Weights of a small transformer language model: vocabulary 1156, RMSNorm before each block.
Each number is 128 + 24 x the weight over its row's rms, rounded and kept within 0 to 255. Layers, rows and columns count from 0. Numbers have three digits each. The size before them is the row's rms in percent of the matrix's.

# up: layer 4 MLP up, 320x256, rms 0.0426, rows 195-212, columns 0-255
# down: layer 4 MLP down (transposed), 320x256, rms 0.0399, rows 195-212, columns 0-255
# gate: layer 4 MLP gate, 320x256, rms 0.0435, rows 196-213, columns 0-255
up195 085:132129109095128129134120170124153138153132112187102121113142100133125101144140104130187028124124116136137133132139132123121140103122089133072143140140126073131089139096110144107147125121119134143115146140100138084157142113073136142134121144069149115135114133140122137130107147141140167079147092161105097085166124148114122110112143115115158128092068086150111134127111091148149157097106150158126161114127135139141129179132132119130136102140116075113123169110163121102140139139120119165133153154157091098147118095120121169152134153134155101118138160097123155156169132159135097138130160098095128107154116125083140078129074136157161123100114134144114178128118122135133123095120090111085125121143134132149124136134151148141126144103149082133139120113115181141145125138161123
down195 088:123127121144129187137115155142133149134155138126106111153119158145125135179094092139127158147138152128153109107185094109119119115131122130167137106131077149121146085185104138095139119118142138139113101171131150104120126143145087137141094164146132152113098148162097154120158118090101113150113114125139144193083110116141103114140070124153123114117136132143090123146174147123083093122117138132089115128147143183103138153092121183151137136107109153107118128130107133142128134105141181122106113122113144148117146115139133104084162147097145128126122092122137132109109171129146154070119138170140155131106133110117129188122137133127091165121138138098161117123132121092100112186083144125158105090136099157110161129098115146109132109130141130141190091159149104171119132133125121
gate196 093:135163171136131108158132128150141172150139124121100135115103136120148136177124088147102140106103133126132143099116132124152119128157149119112127141120126095100058142137127146137105067125106171115075198181093148144109153160152135133090129148163120115094116157138140104103116110155149146144094143134122109114138119148165115074111160152113119117132122114152119129133131160160189139115089134128125129112131106123118104138123097154153113155100145114107087117131138135125084141140128102113101130112140138117099106083129128114084134132062127171129130125164154135145126126080156129143118161128119103101136146131144154147134122093124125118069170115149105125129123114172162139087058148142115115074122096116085132130173160110144130125129126109126110149086122124183101140094128133
up196 091:121104122131121128059115080129106139134108149126149144118129095121098101164095153090120151134139119099123073152144114084149101141098117118113137142146161126123104142126158066141124124161141157152125140114126140092153089141132112151139113098102111133143144165108133125175122092094138120182113116131108128130123119104126121089135147117117172100122078115134128130116132149127136147121124102101137136110095129176115138107137134116100114103122098150124112103133150160189157140108115126118110145129098105100140109141068126073139156098123134123116134172100166090124124103147125137102099110152095086089133158143102129088114129104159132137063160126144121121180124133127100165129070087156165129147162111097119116094106118159086171128115111111143135116084097102164132113134133157
down196 095:153070143163130146105156102127146115136112146113163138138139125136095136095124138106104165140143101127192118137095157118139150135103154108158130098104120136148177122153132158095128170119125140134149112127101135128126092124113157120177121093128125137116154108159120174171105116110152149148098114123130145120138112132149158149133139124130104145127159178121113148141115140118140103137139163163143133131099117175098114106109125116124105107162153177189123120104122160157159152097148144098157123113123118144113137142115128173164109144142130134157117080128129122134135140142157157146159126164119157149100067101101115120133088116144173140121173069164131113150110131107116096171146101118122131179137100062154108153133082142094153135121157147144140173160120138138138102188122107
gate197 100:109122087142139116118128087127103116131126124138113123140139135154159147096162143165090112133120167107112134186138162126124117167124144147147141118072124140141100104120133169155175138102130162151049136110127069111056126135127153147125140152136127124153187129146148143140127109158126138177146133099152101127111196111107147110121122131110137123133106119174125127096122106090112145117084093133109112167145132158102112127138117155108131190108108106108142104145096153147145136156103132162116167126143159096111113147139094129132124168128119098090122137131102167125116166147167093130137107126110147152140113121136163148119166129099105146132136125136122121148090117102120134144147149134121150099145089172120126147114116114110160117120146152152176192074128168117127144091123117
up197 093:177112132174153144117115143105112136058140190120099114161165105163159128149163102147133140143070156103161110146151145085082098153137144122129118128091144152099133143111165146122150116105163131118133090123141132102102127147097113118090154144156147127149111098145147117098136124107125183130158118112105135122094147125136162119163121147163139084149152138182150169101151155148137119147094109145115127119118125146148160099082115135156094110138089124145130100165155110127105124149135053148129143117081100121091086120134109151149127109116123092138127081131129109125106118151110125116098114122123146163124125131135099135120098128118119127156161152142097115146143110099107139155139118118176097102094161191107162096115126149154145129137154131115115127084136168119117122117110121
down197 097:145170141161123105112136117139114121152143112124119138135149106142086133090128096106175117146135136122146146114152103181114113117169127136133143094128110142173126139112154114106105125120111137134118114123108113136103146115088152143116103113095126095130155101116103170114145184136137088164111131145089162112118120175165078128170119133116091138120083138121129124129082114143160160140143159118133145129097105146142119167101104110122132137143144141136155096108110170152157118144183123178104097108140121141150133152136162117108161118124169179154120144132100100177145105118138172139149114081165122122154124105120140086076105092158168138103062080118162126172100132139105076101133130133144108141143110155120131138151110089139106093121109123138137088161134092156116120117130108
gate198 098:138124126147103112079099131068126104187150133168127119131097124146145135140121134117141119115161112135140120123119196105099087127101140132118111137171187111154108106136106128126147108102127127156116119106119128162136105087154129116111096100135096123145131148109153122123112106151121155134175128148120113152111157114113101125168132159119156151120124121163122126148130118107129127117144179107116153113166123128146096040137145118091110148090124144095117114120158092132107134148134124128155131189145121138153152144127134087116121070115119127152139214130144109118162138159156093100103131158125140111130147094151086136120143112114086133122142123146105160169154116116138139124119111155086139134120154138128114091126111099148118072149072076135137124182118118079135148130131126
up198 097:118135111121123128137167108158130136111102116133104147121110119105108176166161113100094129132166125119124133118165099133134214110144151161088119101130125132130130099114152147143133138147163154136112156113120136110088103125118144098148129146124145149095093179136157076121164170138104116115071162177095140182126133114138164138107142094130108107127112111108167133157090152142099157103126132117140128128126130130135097142128142147091174118146163136138130129164163143120140143152125142147128113109160128133111099105171126126080118139148131127128119112116132152091113145130133115148154147153101145124137104087064103102123120113152119174111109096089143107140117120095098173097107136102128115171127129090105172158127099141176157164110136114087173192103120105129105122127136154
down198 098:137094148138105150074083124125138137130109098151147127140145122153144105115163112116135168138160171166096158147083128128089128114119123141121124134106152105119085115134096139096155115141146118134106129099131166145104110174136082113120095085168111114121128113138130142127046106098164108120153129090143121130142113098169099139154153130099172165132124125119086126110159078116110140116116170143146119118129107101118130080165134101156092111118131156127123161126116123164090123125143071127143135141119114107171155162159129126158097111142097129123138143123148096128146165123139092087151145125129112133138152182178144108138173152104121112172105167160133122129177071130159108093148094124126109141141129112110090105135135124116114084146122138156134092133125150131130098115121149
gate199 096:097112089153132123046084142117105121128151135155154121100125095146148156139170171112141121127135116125115131157157125135150101118120117120144161139174154132106093120131124187173114155141149125133113117105101112162124106111132157102128117150122107142136127139121182103129160121121124124180114152110155074148133153123118100149124129115163108083084094119131138165122139141080121132122132106080111099113149174153153133123128134158131127132113159112156119062105137142121108131109105184106143117120166160094130093155101100124141114132099124111122130143136147123114113136158145156149141125166110127123128108088146128146113130196105066098109159124101147152138163152113105095157110110101115124114131098140152088111094103111093131138137115094103140167149101183122152161134148148
up199 098:130180095090093135133158127121106090121108138166129126137142187123096071106135113082140120155133194130156148126100142148149127099110089126141118087092114131156178100088141118138116119167096098127128146123126079131140115116127111183140136088121138119068093081100103151139121102133125104097095110130122141116148161143141144106147136085141115123155159123137128105125090108135117137139104133160099174119074118114109118131121094152100124120109118111134111145137108109138160132124120123121108131148138095136154172111117095124141105136139160120131120102114102119149089135102119154120118111102147107159104118122120155111116106080151167098110128111139139078128112112115143147101171143189174179169127111111109134101151140146152142089143112135124126133157129055128128092126109128
down199 095:183133122112142129178139155164195144152160122143139138170131110146115148125169134149126127156140119095131127168122118104114188116109128194099118117132096127160103114163131079141121151136099159154157117122149135168140129142165143124117119123179134123139114122092154151106078131138132144072128108087123119139092136129115094117110122135141141153120108110094110150117151177163134133142147122127117185092150110091138139119101139145179140084135125148150147176167098144129129150127148136152176113160113086156116133109170152126136157121106117086097152161140165131155161105130126124137083110092151149101146159125137099085104125144111130150168165111125109136124095119119132137142111084142135101119106137106126119106120146117130107141119161112117138155106152072117101126097106158
gate200 107:127156139155140138103145161089123135111194163137105113124171138151127125137104151130105123159134129082117139136170136120110137127092131143099178126144121099119165138180121155139130132135135132135140094127115153143099112137131187133112124107188103134109134115074122111168181121098109108149113119130130074125094152144120142124084152148132136103131103129133137144152129146148123133106152077126133139103163132123114130109184134135081159182153128096135151152132108128125125154091073122134113153112106115087137151110173098125125095120084148178124168139126140086103139141133150137161093145140116154162125140147197122124131163164061088120106140094111129127144155158139113137155106120147132129142107102131107109111091143151150114131096150127135130138142157109119149162094118170
up200 104:148163130128110119119117145134109149101143115125119120125153137154127136124155136135136099108122074168107125145120145122105101106130149126125163175164087123143116131116143095095119175096120130090090145161090126115113185148140122128134124160124136145139110102162106141131126159124096141089169090138129090110157157121117145143120127145103131118088118155139127130113085116120113136139122165149152128172112106139134141129096141126087120111139141131146149132117134128138148116144130144157135130145121117157177146085096131142122139112140198092082144169156135106191143087131147121176139151130092121104112163174161144148133098137130141134105176107168068133102119077162159117125124081131088114125123121099197119155127199103117143129134122086150089128138145151105154159126113114
down200 103:112145138145170163127099136122193069179110155103127148144159114132114162117123100120069117151127133103067175111139113081153160119085104135088134085159146141146131105146098086137136162135145107084098082102156130132091141169160114151132157172163118126110121146128116119155139104150129090163118139142099145116100153136115117130131130111119144111140119160116179128121107181108116124145120105158146116126152110096100150150140158126098163152114134150121165109130173125122166142141116113104133114096116126114124081128128072087152151118118103159131150105134139132114150128096098103116104127112131152161081144137142147106120141111121118151108116162140123142167129140138118088125096100176125116153155137135120103119121120116125119108119176126171141094109099158076103122107119133
gate201 095:151121131130153114154126125176113099174144106156067161150092111106140086140112124128095172141156140162115135128141136110134148117130107115110174115119140116147125148130129168091107130128101149121124171149141136097149117200127121138135147119156104089145131158095175125093108127132134143142151132158140081155102148137161128123128128141121157113136132124123123115129150118136142123063131139179190118133111085128114158108139120124123153161122078109139112127142173126120084145144123109123099142118110155158054109116111124115134167122113089121158097142158134156107142142110140067132116125168138120114172104139136112126138142120120135078137149173117094135128148123086129186123114127148114146088110124104111177147120108137118151102153151106144062124118136149184120166141125133
up201 097:119147134129109116122133137137151154108131145140148108135157157131127130103105137151130141152155133135132048170158113149143105169097126151086124115134083109131130125112110119095115123107168152136147175090135178132101125113109140099188130115102152109119106168160129136109123136100195129113150094127155109109151117124135125149173125095094127129129121159157086173150132168096118136148089120108141127123103112138113149131146082133122153143108141122114185121140121157149158136128148156186150130142147130069114083137139111096188098113144152096110141125075113088152131098105118134106126108137132125135132148134110144081117155104128131157130094134112107103173132099127142148092162143138132132184122145085139137151148161106121115127120070107123097144130093165117116161144151115
down201 099:125128105107107111141132163124133163077145111071119079125153115115084127119150140146142146118093095175137105100126131103103154147125127108146116149098142122127162098134119140104120156110110124066111132084116095148117161098118143093088140130096108095124116105130118161152114140099171143112175142117140099084136172129166099092159107149129193118122144114118140133114137131113121109148111111063118115118135089110104149166103125137124113087135168130141141111136116131136122134084113131087100117128147141105176110178135095129145112147167131146133166108143117104142108077140134121114106112090119111175121151144123106165118137080154132133104135107148144157112156086097152100116128135119124116155120100110141068158156152134145128120118154125113118151200168131101133119144103099
gate202 107:138125147169167100074112169155107094096145155140131136117089110130107081160142171126107136133116085104136127139115116134091103147120124134105130118154155146127138102162113083174126139148141139147108130174139117146132128124129174110130120085142068132128126080110131130136133091121145143127140140153138099135138124089146103110122120145123112126123135121159131118135117090129096139115138116115104111158144155144055127136127138139152150117167099150131127129131138128110108123112106115104122129131124131112173142168112092134101156108132150129111154146148101152155115105148122155112129121164088148099126163117084133141095096135070094159116121099081138155122139094162117185129128098149085149094087118161070088134126131171143128122054119154135098116122151173117108143080145170
up202 108:144112126131154119115110113136127093155115149151138157109145111121100105087166155157117151114124121085150163121130099109126129128134145169150082113147115129088164097122161116085122117159133095157131146154146130173104092092097119113118162121119146125120088144141119101116143148114153135138154158132169107116171122084118131120152071120128113198163136106154177113132154123130139114108117135094116146108119110124107127121142145116139181119112136169128129108153123167067114139133113085131125118098171117110126151129122173140120164148150163083136096128165094154120133126163130181122148091122168139147133091119056103153111109126137137178157109139124147190132137140111116117145166151096100123145119110147123124088107061113120158120148154146104150121096126119138119122133127129
down202 108:104109122120128111120123105111107143143169119154136124121156086108132130186134103120142060111124138119126155113140159168084116127131088122108127116111145175122109157141131103102127076143120108113101106106084100130104125141118126107138103102116137118098127157138132127135119128107122137149125161149115102140123114132171141092083147137135129092163097117101083138144137147139135115141116129149101141145088134151143123215142109121069146108125105150104100094106132157081151144111129213134110091117111179109120120149122087117160135174096141123112137103102114117126109150177126120117138139121119108143114098151124124123120087148182089092137139126131111084135123154145160116138111105126158132113106160138107116130183150106072174106111115105143118131088098119148133161169116119
gate203 086:122084153143087140074143117111089144101129097133112139122136111129140085110098152094143123139139118145149101156126123160130121133122161111114146118125137173147106116121167152150131169090165158133103130149120114139113151119101146163136104103141132099160096115105170136175120103169122163122150096078165110115148151159149102085126167133094104121090140116109080132099090130090127142157148115105094131080126138148123175137134112151123173119132114130088089115115089087115097139131095160122096150143120153122128151113117091133102129129101167125115128200128091088124128130130124108117148168106147124144151129129093109141136116103083128094076104083150145081152101120101110132115150155148158137109128119178151117115107125125128138125134099152165162133097128144116095111119096139
up203 089:087102122127109085137098150145166096167132175177100139127113117166133118120144150155148150097120159143100115201132105136115108132154101119151174128124124173131115082117136118132130150122124108129176135125110130132148149138147124123151133184152115110105136159121113152099096127158112125154138113108180083089126171131105108150130155134142130104121146159160153084088121098106100139132163149106138136133103116139153141114117135113095136102154077102135128144111080071129164092106119159155136144118138164114110147150166101109099139134103114144094105179140087106155113165150149076093117120110124095122141144130118164126104149141122120121144135177098130086160114101109109167098137139133143149107124142142151151086122121135158133134128165132124117151099126171109139163151168122
down203 089:180182119114159135157137152098107165138132098113152114126142147150139159160101130134124116148102117122108144110078137078155099143193134157145057151123125132138160119150157119119105153103139168110157120149142121107096108123131143153146135128117115120107102141171117146125133116129113136115122111118097106171115128112122132116117060144131119155114091103104152113134143164122133135130102102127126114163161137087129128079129131167155125168105155152117118124186117147138110146113178151121123149173119109166121127141139148144130154117122139106138123081128165131098117119156102161109099153106149133138138089127145083081115125118186127132109147068078135132098145140120144116134065134138158140119092173118121157143138127138108139135160109170118122150179170119158111166130110131
gate204 105:108145103189105174147141105148177109087112113130106149177089121110132115153141131101142157129136135086138107180132147110127125116158125162133136128093141151101143162146123121106143113139134150125146104127079144080140101127184108102120169153175085140181148167117137132130152154110081118127153112155122158141123145140108146128118154111118116140172130122130101119143093159159130118112110105173156139128114131154148091125139146111146121095143109194117096166110128132108123101143121145117133164116121134138074121121122090125092095150087130177128145121150120134124106137095153065140116113155108149139135112135154116107179157142145109105127171157099126128106093101106127168143127137101151129123074171113113107141137117123143151123086109116114115106126130071140111120083115111
up204 101:126163113103101056152119107136112124086121139115162163124120121124149102153109180130148117137131114143155161119104159138080105155129125169136154146145095121175107118171121133132131100134148094107150141108130091120081117139153141116083104150144115170128100127116147155141148143106144126121150141141176082127116136110085127156120106109128109134150121131122104127120086069100131098084167132154109133137175151134082137138089133106129124149177158128143152096139085145121117150176058154119127133142106122086096118104131133124165115106121145153099107142130103150142143122142127157094142150092128137127124118057100156153098133175118135157104093137137175110150102114128136139097127125140081165119144119141126092102099130159078136112103121130157127133120145129126113134093138103
down204 102:133099132139105135126146126128106149182107159118131124125116108134137139098075153172150105128118159135164148163134122099154144152168077108152109167113156115154125157146121129112101117129123145144121114143125113135105120161122106143139104131152131120151106124129164140116121093102138103105146120180088094096192172110107121097153129105166139136177169137132128104130084157099125148165155191150142134150120129122138130093145136161140113122143109154146096103136119120109169134112159108181108122124149092158136120145161148134167110133147114062144119099155137116114132122147150095158103135115094139150097176140134127066113105156149054126139129122127111110158135107139160134126081119089124111135115168144136102130201162124167117110142113127116090113150150125131118127141121133
gate205 109:131154119130109134115112138129163131116096124135117165151095124131081133127185090141097139116100129107097128151120122121147116122095113117146133132124135097130137152123163152132100135078137158118136169143129168116110095154130101087151142131126099156140105139098158117156175168133142204103118155145170110153110153102148141158137106119163141131145091095136118095122117103117190134133096115105163150133123140135113193122137148094126133131156120147132138091109126125113114131103121101151150107091171119102095097091096161153138104161144169148118106153168135128144127137146139127149168100157142132142139097108140136153100100139118149141160164161110113157168073154112115125134144128155116157129155116142149107124127097168118125129038127134155139122107116173160109164086117113
up205 108:101088139163143104093120066163156131126084133123139140106181115094110108157166094119156137138131129109121139117129120120112129107117138130170130148126131154115141119094158110147164130112131126129187145150133126116106121139170085099143117157169137107132142152118129153104133098152145162108118129172153132141116170162115132152128119127128051144139119112126108116117131118118160150101156097166133186099134150117105141158129106150066145124142153105142160099160171177142110145152131111164105054094099149093128141116151128085083098120138146133121126149124096165114107138192113152111088143151105150121109127140129159120152149116113129147093116118137103100113128149148133112102137143112147139130137101148124161112140108115163169099116085157144171148155099112129116134123099147
down205 108:133111142102114150140125159133129133160120204122132145118124141107088143168123157161122146117143122086133121144129077156127089118123156154132102142153129157173158080127159124174091113148145102106096093129170134141139119147090096117108141100097132145096120097121111121132113132144114136136110131083140115090122131145093101104121125133117140102113090102130179159128151116128106152105128098122082133172152140105119136152101133083150161146128126093150135174102113122134135134089124132089107107118111141129156159167125127180163144140140114166126145150119154148072117112118112129147100145151131102134119152172151106150108151071154141116115182069088084115143109100147140108116133116120146134116122136121086129091152142137100165132167117085132173133117160152100122161103111133
gate206 094:128106148148101138133138089123128147126142143114191114146100163116103128109129114131171075161142114156067123141131142128118159136067139105158123095139134095113129144148137110106133150132073162143131133138156161119156121132150136124094088136098126098142103160125151141151143136142174103127134095123105118117122108127141150125105141105143114140129126131125122185130142148101121143140172109130150126132121084109093118111125126161088126169109171178135094146156160140179110113117167160098121122148106150159120162137126161121164132142126170150154076130129101132144160137122097147128114088132136148143165135171100145200116171141121105170132119128142110086116113152130119130111124176115142152150139127123124133081110111118088131108118126144191142143151065135143125154113135179
up206 090:108094168128118138104097135156101095102091137128135136133149140111151164157155112161110105111128129098140102121154141150063123120144138126126110154141148130136173077131125106159115105158156146123088117135086126110173128127134131117150102118099099113107159140102150167107100130164102136183151133096115132125149111152137070099108160103154149172107161128122150121117145129115123118122089085095148186155101143138149086116096152069126110138138085120121145106128120103137173109122172149118109121148130127121126139081152090152113148141133146140097151180135098090133095182153153149128149109137145149081129136119157151105150123179104146131118144120100104145093181150145146103137122148101125171129087139142150112128109131126127144089132134110092137157127146106112108124152156154
down206 093:128130094133129113164177109111095121104156141136154156129105101112135115084138183134132158110116129150122141101142127148142167138091119126136130096087155124158136154178099188126125146117109145120184126138144097133115131107128120129106110111112161128098111094176102120142148104129119113109156112159154120126161116149129167182108132134130125111126092119110139188123121095121114151159174147159096112099151106088088159116145123156095117139087121131145096156114125125155110175119106139151122149154123152122114141143117134140164122156141139117118089083120105110121143116113102123122096138132106146142150133139140126089082123121097110155131063109150150128139122098114143107143149187127163117119124137126128105110144104078161101173154121182149172156146098179141114114076090145
gate207 106:145121159094184130119098158159108113098159148138150107167115143149120135111154107172124127178152133126133140136133138112074149155145113111096116125152152128182153126146162120120092153156129107120093144132105140121134148125130133084089179086160123085125161118131115154108081124143124134111185120136159145134110151117168134131128148144133124116114119105103132135105113134139145125159141110158124102120147132113165132102099161137130088087120118185130099147143144064158115113072140115132099131154159134145097125127124108168106134078133109096139119128138158139116153118116141133156118136163102186134155128150153107145121152104127115085153153111120127164077127146127120130139072147166182179116124108107071112113122147100142132104141150149133106075124164130125100125128098126
up207 100:122136146103126124166153135162122153143128151135136130127148123080131143123143126129175130156156143112151077109143125115110128145158137131128083119123114173172131165142171122100117120112095137130102138127128100131159128117109086167133123098102177133170144108146135111105107105135137162110155101101141132103116125130159152118153145073162106106138132140130130077141135114108149111142090112153111074123123150129138137154130137119146137151154132141148135145150137106083148128129100079141114138159120157119137161155139089125104158124153154075149105138155086138081160158148166113123125105155088184104119107121139101171158127138130123097122118147129135176102149151143143142125137159152171195117105110149119111070126040138137169121148136141137132121167132101102113106166105125
down207 104:144108133119140146143114109135115079159100128126141104152108130121165078113130137129122120082145132115111151083067100124139118097130112142179144120130111145125087148180105091129169134186180117114138106115128118124113129136121161120149116112095097133100107068141097131135099129142174141102099140136142171122116131096146134131139182112123115121125106127098175155127103101126120150110087130120120134089132110137103148103157116138136115147148113143128113144112130140085114136125099091144117106122114117142123168145144126126106163111098107088106104139122140143147078149157135116156154124088142118118146133135150113114131113113054155163126113135114156109158160115159127113115171134127104124123168139191124111118110083116144120154153170121076169111087112158124149104114185185
gate208 100:111100132127146118123154169168103110126162098158141077152097146152134159099167139128112135102161101137060114140107163165131165097142160145093123118122123152171130132130157101108127114120127096135118108107064137142108106143147168134105108196110130072116133138119140121153143158139114111192134146125156110096134117134091114091103124115159083143148139132144146169117094119112133092129159130085163113163130151134109144142140146161129124129125113104100141107118148137106097119113122166141130163147124146089132118102086119113136101156135115123142121154173135139189178103156125129129177153156114141111125096139123122092131132101082120136118132155169142138116093108136144165105133107137141124103112157131093137085107143157140096156137104135102125150120105102094158137093162104
up208 099:112160140161141116152132128132083143136158135149153126127170112148112106123127079144128128121048170084131131091155068146128117086130127100126127119088082126176127130129135108139171135148119094186170116137118163134134139160080122122127113081134139147154132126140117119102133106174109108115149161123171109138116143123148109132125101089113073156126110145164090124103134149118140159142108125092188091124107130104115130134148134117086110115148127112122101116097136145119116140120109157137094150114100089138134161113179152152150112138149153148115131114150112156136150163129105102130128091110124145121150162153157135145129162117108171118157107082186104118125146179115141147123146148117139137155107124157161110101132157141151149117070084110152155120143126133117136107109150151
down208 099:107121135108103139147158126123127118128143135151156123165139150130117136121157133159059133128109095117145120116117126152089158142130130138148101123162151097109150098129146108151114149109101167093096130106133159117147133094164131141114142131083140106116136112066064163151096102144107133153136117135076145138130074095131131131143142115102160140139167115124133104145093150132149113103190064139089150091111127100165134120116071149130146129115089100164115175108154132144154127100121106107109131151097113142142149082111119080143120145136114122101117144139129089134178102104165092151109108098127141150129105135126116140098090123172147144110100150151115132114083108130123151124119133142130119180156149090101105151151112116120143124164142073152118182090104128107114106122124132
gate209 104:147123126166101085092091121147117066122124095109111172153114165168091148116106152143112099127162082106104122123128130140103143170145125090099112118135117137112134096141153130135099153098097101145096117091088143161137137114118139115121157145148098122145109133128123129114170145146118120152105169186084096126112110156154099135110141134147136158109122104097175141092110110108121094151132134149107104161146164150138085151131141136128150158094150139106139150140114181091117149090126154123123101134132159095116125129135099190166138106119167102103114135153085127146151163156135147151157129110062142112157118132085123186132119149085084103123106150120149120128132131127128124141117151116108127103089128106137140116110106146164128142112127155136161136146132124143159188152161135
up209 105:079131140094128154147121121085136134115155168132135115085157142127140140086078122111125134125134096149144148176090129156128133120093190168110168152132129088137120093128125159130146143144146123174118163107133093154145143134103130111122118176138139098163107126133146068143133153063118157118127134112112107105103160103125165125122151151100114127131099126153152179132142122114160067132142101122126155132156142113123082134147140159124162119095159151149134115127105120141115143116134147121112117117095138112142108112164170135127112085162112108092130161126142149142132111116114150160105100129163152120130119142120119112104112137084130120087135136138135173091089114130107109123155093150131095086172105110161102146083156113132094156119139166142149138196168161156117133116106145
down209 102:134099089159144077087159131130171141165169127129108113146141120099129105137149109113152145198135158140102094145078147099126100138116144098138119130116122161136128105198122118074165108109114105138122131113138168108088135137152162130121140080109092138122154159133123142122095134137121113107127150128106151146118118104151128155114135126147173143087144117109130077133148105155154159157136160146101131128144094119120117172104124084118161131131159138134117161111102172139144098125098147145130165122105158115126113117165127127149194148102164092185132113148132127105111127129131185150167108119136125125141127126128131157151117114125115137107103137136145120167149093144148140130142163112149160094128181130116119092149132173158153130070112125143178107147127149131126108095159102
gate210 091:159103094112151164146104131064147136188127099174150092135103111149137147134184132135128132105113125104102170104122124128123085110127143138149091151087129097144133122118133060134127137148135111151165182112128119128085104134121135119136119125129080133120085148133152118132138143131123164103194122136117091081112163133088158156114122083128134141134125102153145151176103158157141139118197149150150146207108161110128103096124143149119093094109147147123085170099128111144131116116083156167121155160116113143114090140129144120139136118123128142119110127140136097171111133094153158141127114132126107142119118142131119076148134123138084120091145121133119105099141073123131137099098141104103124121100147129113146161114152138143088105119116123106127117136118160146149138102142118
up210 094:117118130131180157094096195141158166119119145144129115132130122122118109153119077133107141152136183143128136151137143145132127111088134114138092145088116151100135132128119115111143127156122154119153109127157106107119121191100086082143162124105132094143122151116156129148129129141143148115110097095155110091115157125149100148122181133176170091118107107140100156143157114160166145107128106156147115095122090124121119098124148108132118127138090110128098147125169115123124144104094129156106147141122143129124156132094112171105114116178160139137112131121094122148138132093142126107124127118115108116136140150143111148124176098115141110111130146135154186134156115133172167134127132201190078105102094116089136132137130191157124143126115156119122103118148138199144127086110137
down210 090:122201144128095145152120125110123104190163110157117137156143139119096121126120135130122133144109138146112124154094121139110135146132108151119124098143155115074159142105139086097111101107167138158145104131165147096111134164126144165116110116131138136130105142138089104143170094158138135103114165151104156185147118151136098114097136132135125127122122053144129148155106155137147123122157096111128141135083172094134159143129114123112189135146123127136141162105143129149142155155170157107100158141119131143135148122153132099121140127125173085149117123106105103134099124146044139118121133089121118130112116155123082151124118131094113136125071106102134119127127141170097139118168146075112162135176106106082141167129132132093109115142140161186126156111125113120110106102136105
gate211 097:106128083133118099111109124130123133108129107130121188154107107129128149166132158100117120138161136156104104140130108114083145144128084162053096131179157121161147116124137154087108075129158147113086128166134127140113125128129165113133118122147122105112130103124180167136125121108148143172118084129173093172156119108130092102065085114132131125156155129146137137125125147122152139125142158130088128179124132129107121116121112133122130139111139122085152094127096185137161120102119136145156158130161116115181130155130112115108143188121176139129136139134058142159097108104160126142137108140098149140150124113141148120117120126077100136127094150134134124109141177142161178153122131153171146126126126119127106108150106134141117133140116092139138138095087126114141142174105090
up211 101:113108140143119140128106189093131120167145086116150131078148093157141146131123120146155112120146110106087111142116124136143088124151130165164149144140097117138128160120122186161115148109146139128102135149177123143119157128133146127139110171187139113089134098108176127112109115145100103125139113131157116147156134151121111131105157132151106151082178123129114094111167133115150167146076128135121142128141095093154135113157125165153161092128120132100179161122144073130161147105097114127180097103140149151148181097133106112079136132132132156123150117134100079114119122127126144127117136118107127133155163110115139105114151176123099108139159111153119100126142148115153114140125133144132155167146072163122103093156154066117177112142131158133086159118146134098130123143132107
down211 101:148152121136119109132125107120128142113164104137136115110108146105105143131131146139110120165092120164149109104139129168113147131107125142148097145090084120133159141115156091118162136084156165086149087124130095139142129111121114138174178131123140111140130174071095114098106122099125175151159129171102144100134134098132126097171113138126136113122121096155137157101075123214102093180152118155156122142114124154130135183114109155137123151097109112119110112178115142125136077121158168142146123120100122090141114160105153103168119148136124138113093126115130130145157122129156076142151101125147142114169098122129092170105122114144140150145179140082126139149124148139127134143151123122138113129107141110132146113128121149075114129093159134123100148122079119078144167108135095
gate212 094:160046069124117142141125136113159115129144105129144143130114130140113137132158157127113172165093139154121114108107095138095132141136137109147126168133119097132158188143149136140134135121135118148116094144149161139123128130130101123128130144146111070177116111137127111146103143171139154164103148147127115130141129138119106151144157146119136123118112119084116111122113085120132071148072111087134075158191152140119153133142090145141151128145113143145179068139102118126121144134154083147113117055125115098092136125155105135138169159112117130113135119117085151098117131112170128129124107139150116109141144101156137138141158134084124140147135160134100125126077142157126117127135096147107103149146134149076127140100068169130147107071110140151125104116081123133154153114128128
up212 095:148133136175103082082148166145144111100142129140146101116113126138104131148122105099142111120139128146169124144153139123141119158128130141156081135151179125155097160088143128098098076140112109097159155156127145061152116112151151125107146139119150094094147149151166136107086150113125080153126131160153159122132140136114124063140144099119097085163129151136158177086126126134105105146117098124127108136121184125134149128145126123116121117088138137144123145148129116119122089102159085097151116139136095100146103126116130143111142116145155091153141102141110115084129120079122134093084133124101128105137121125150078137180109082161153137134139157121109127144132107162098108138095100108110132108092160136111084147147151140126097172164172144117078164112110133106112128108124151
down212 098:086115128119137157119096152128105132105113110136126133162131135122106144142090110149126087159112095117144112164176154117131112166174166144156165115150093169165126119164123123149136134123145140107110128113121120108119133141127147127124125135124137119133160153176098189139136114126113080127169129163123180150097120174119146144153093124111143110091117139098128117112138143133128154165148130166134189114075118152130110131125153164145197149162095074128128113133137148129146127123098111112114119206106138161123118160140148152104137145109149133122120137126166137135126126155095156136115081144088136099140107134137154171104100139164142146108129093094119140144129097116067102139103175115111149142148088185136111132115150140086134137127129132154173148095130131138085114123108108
gate213 097:113123115133107131116117099129147102125097135101115136084090138103141135148139120129124127101176100162102144145105120126113164127122122132138134122132122112164122079123103106108141106146155142091093155125057187151127107105126116096153099101144095101158157159156106095150121120148146140127149134120127117067135138145099133108106156084153134140132135142105169135133129131129116086160131131118138107176128149105119105094166152168143165151157074154120140094107084151161151077111124171158101160169173123146128158127140145101133152131124109114086150127144104169163135150185113119147145142130144166103100113120170102144096139139097124143149139173146146145090116082159194153098134128119158118096159145149128104130094097138113113111135114104127132134146137115158134142118140108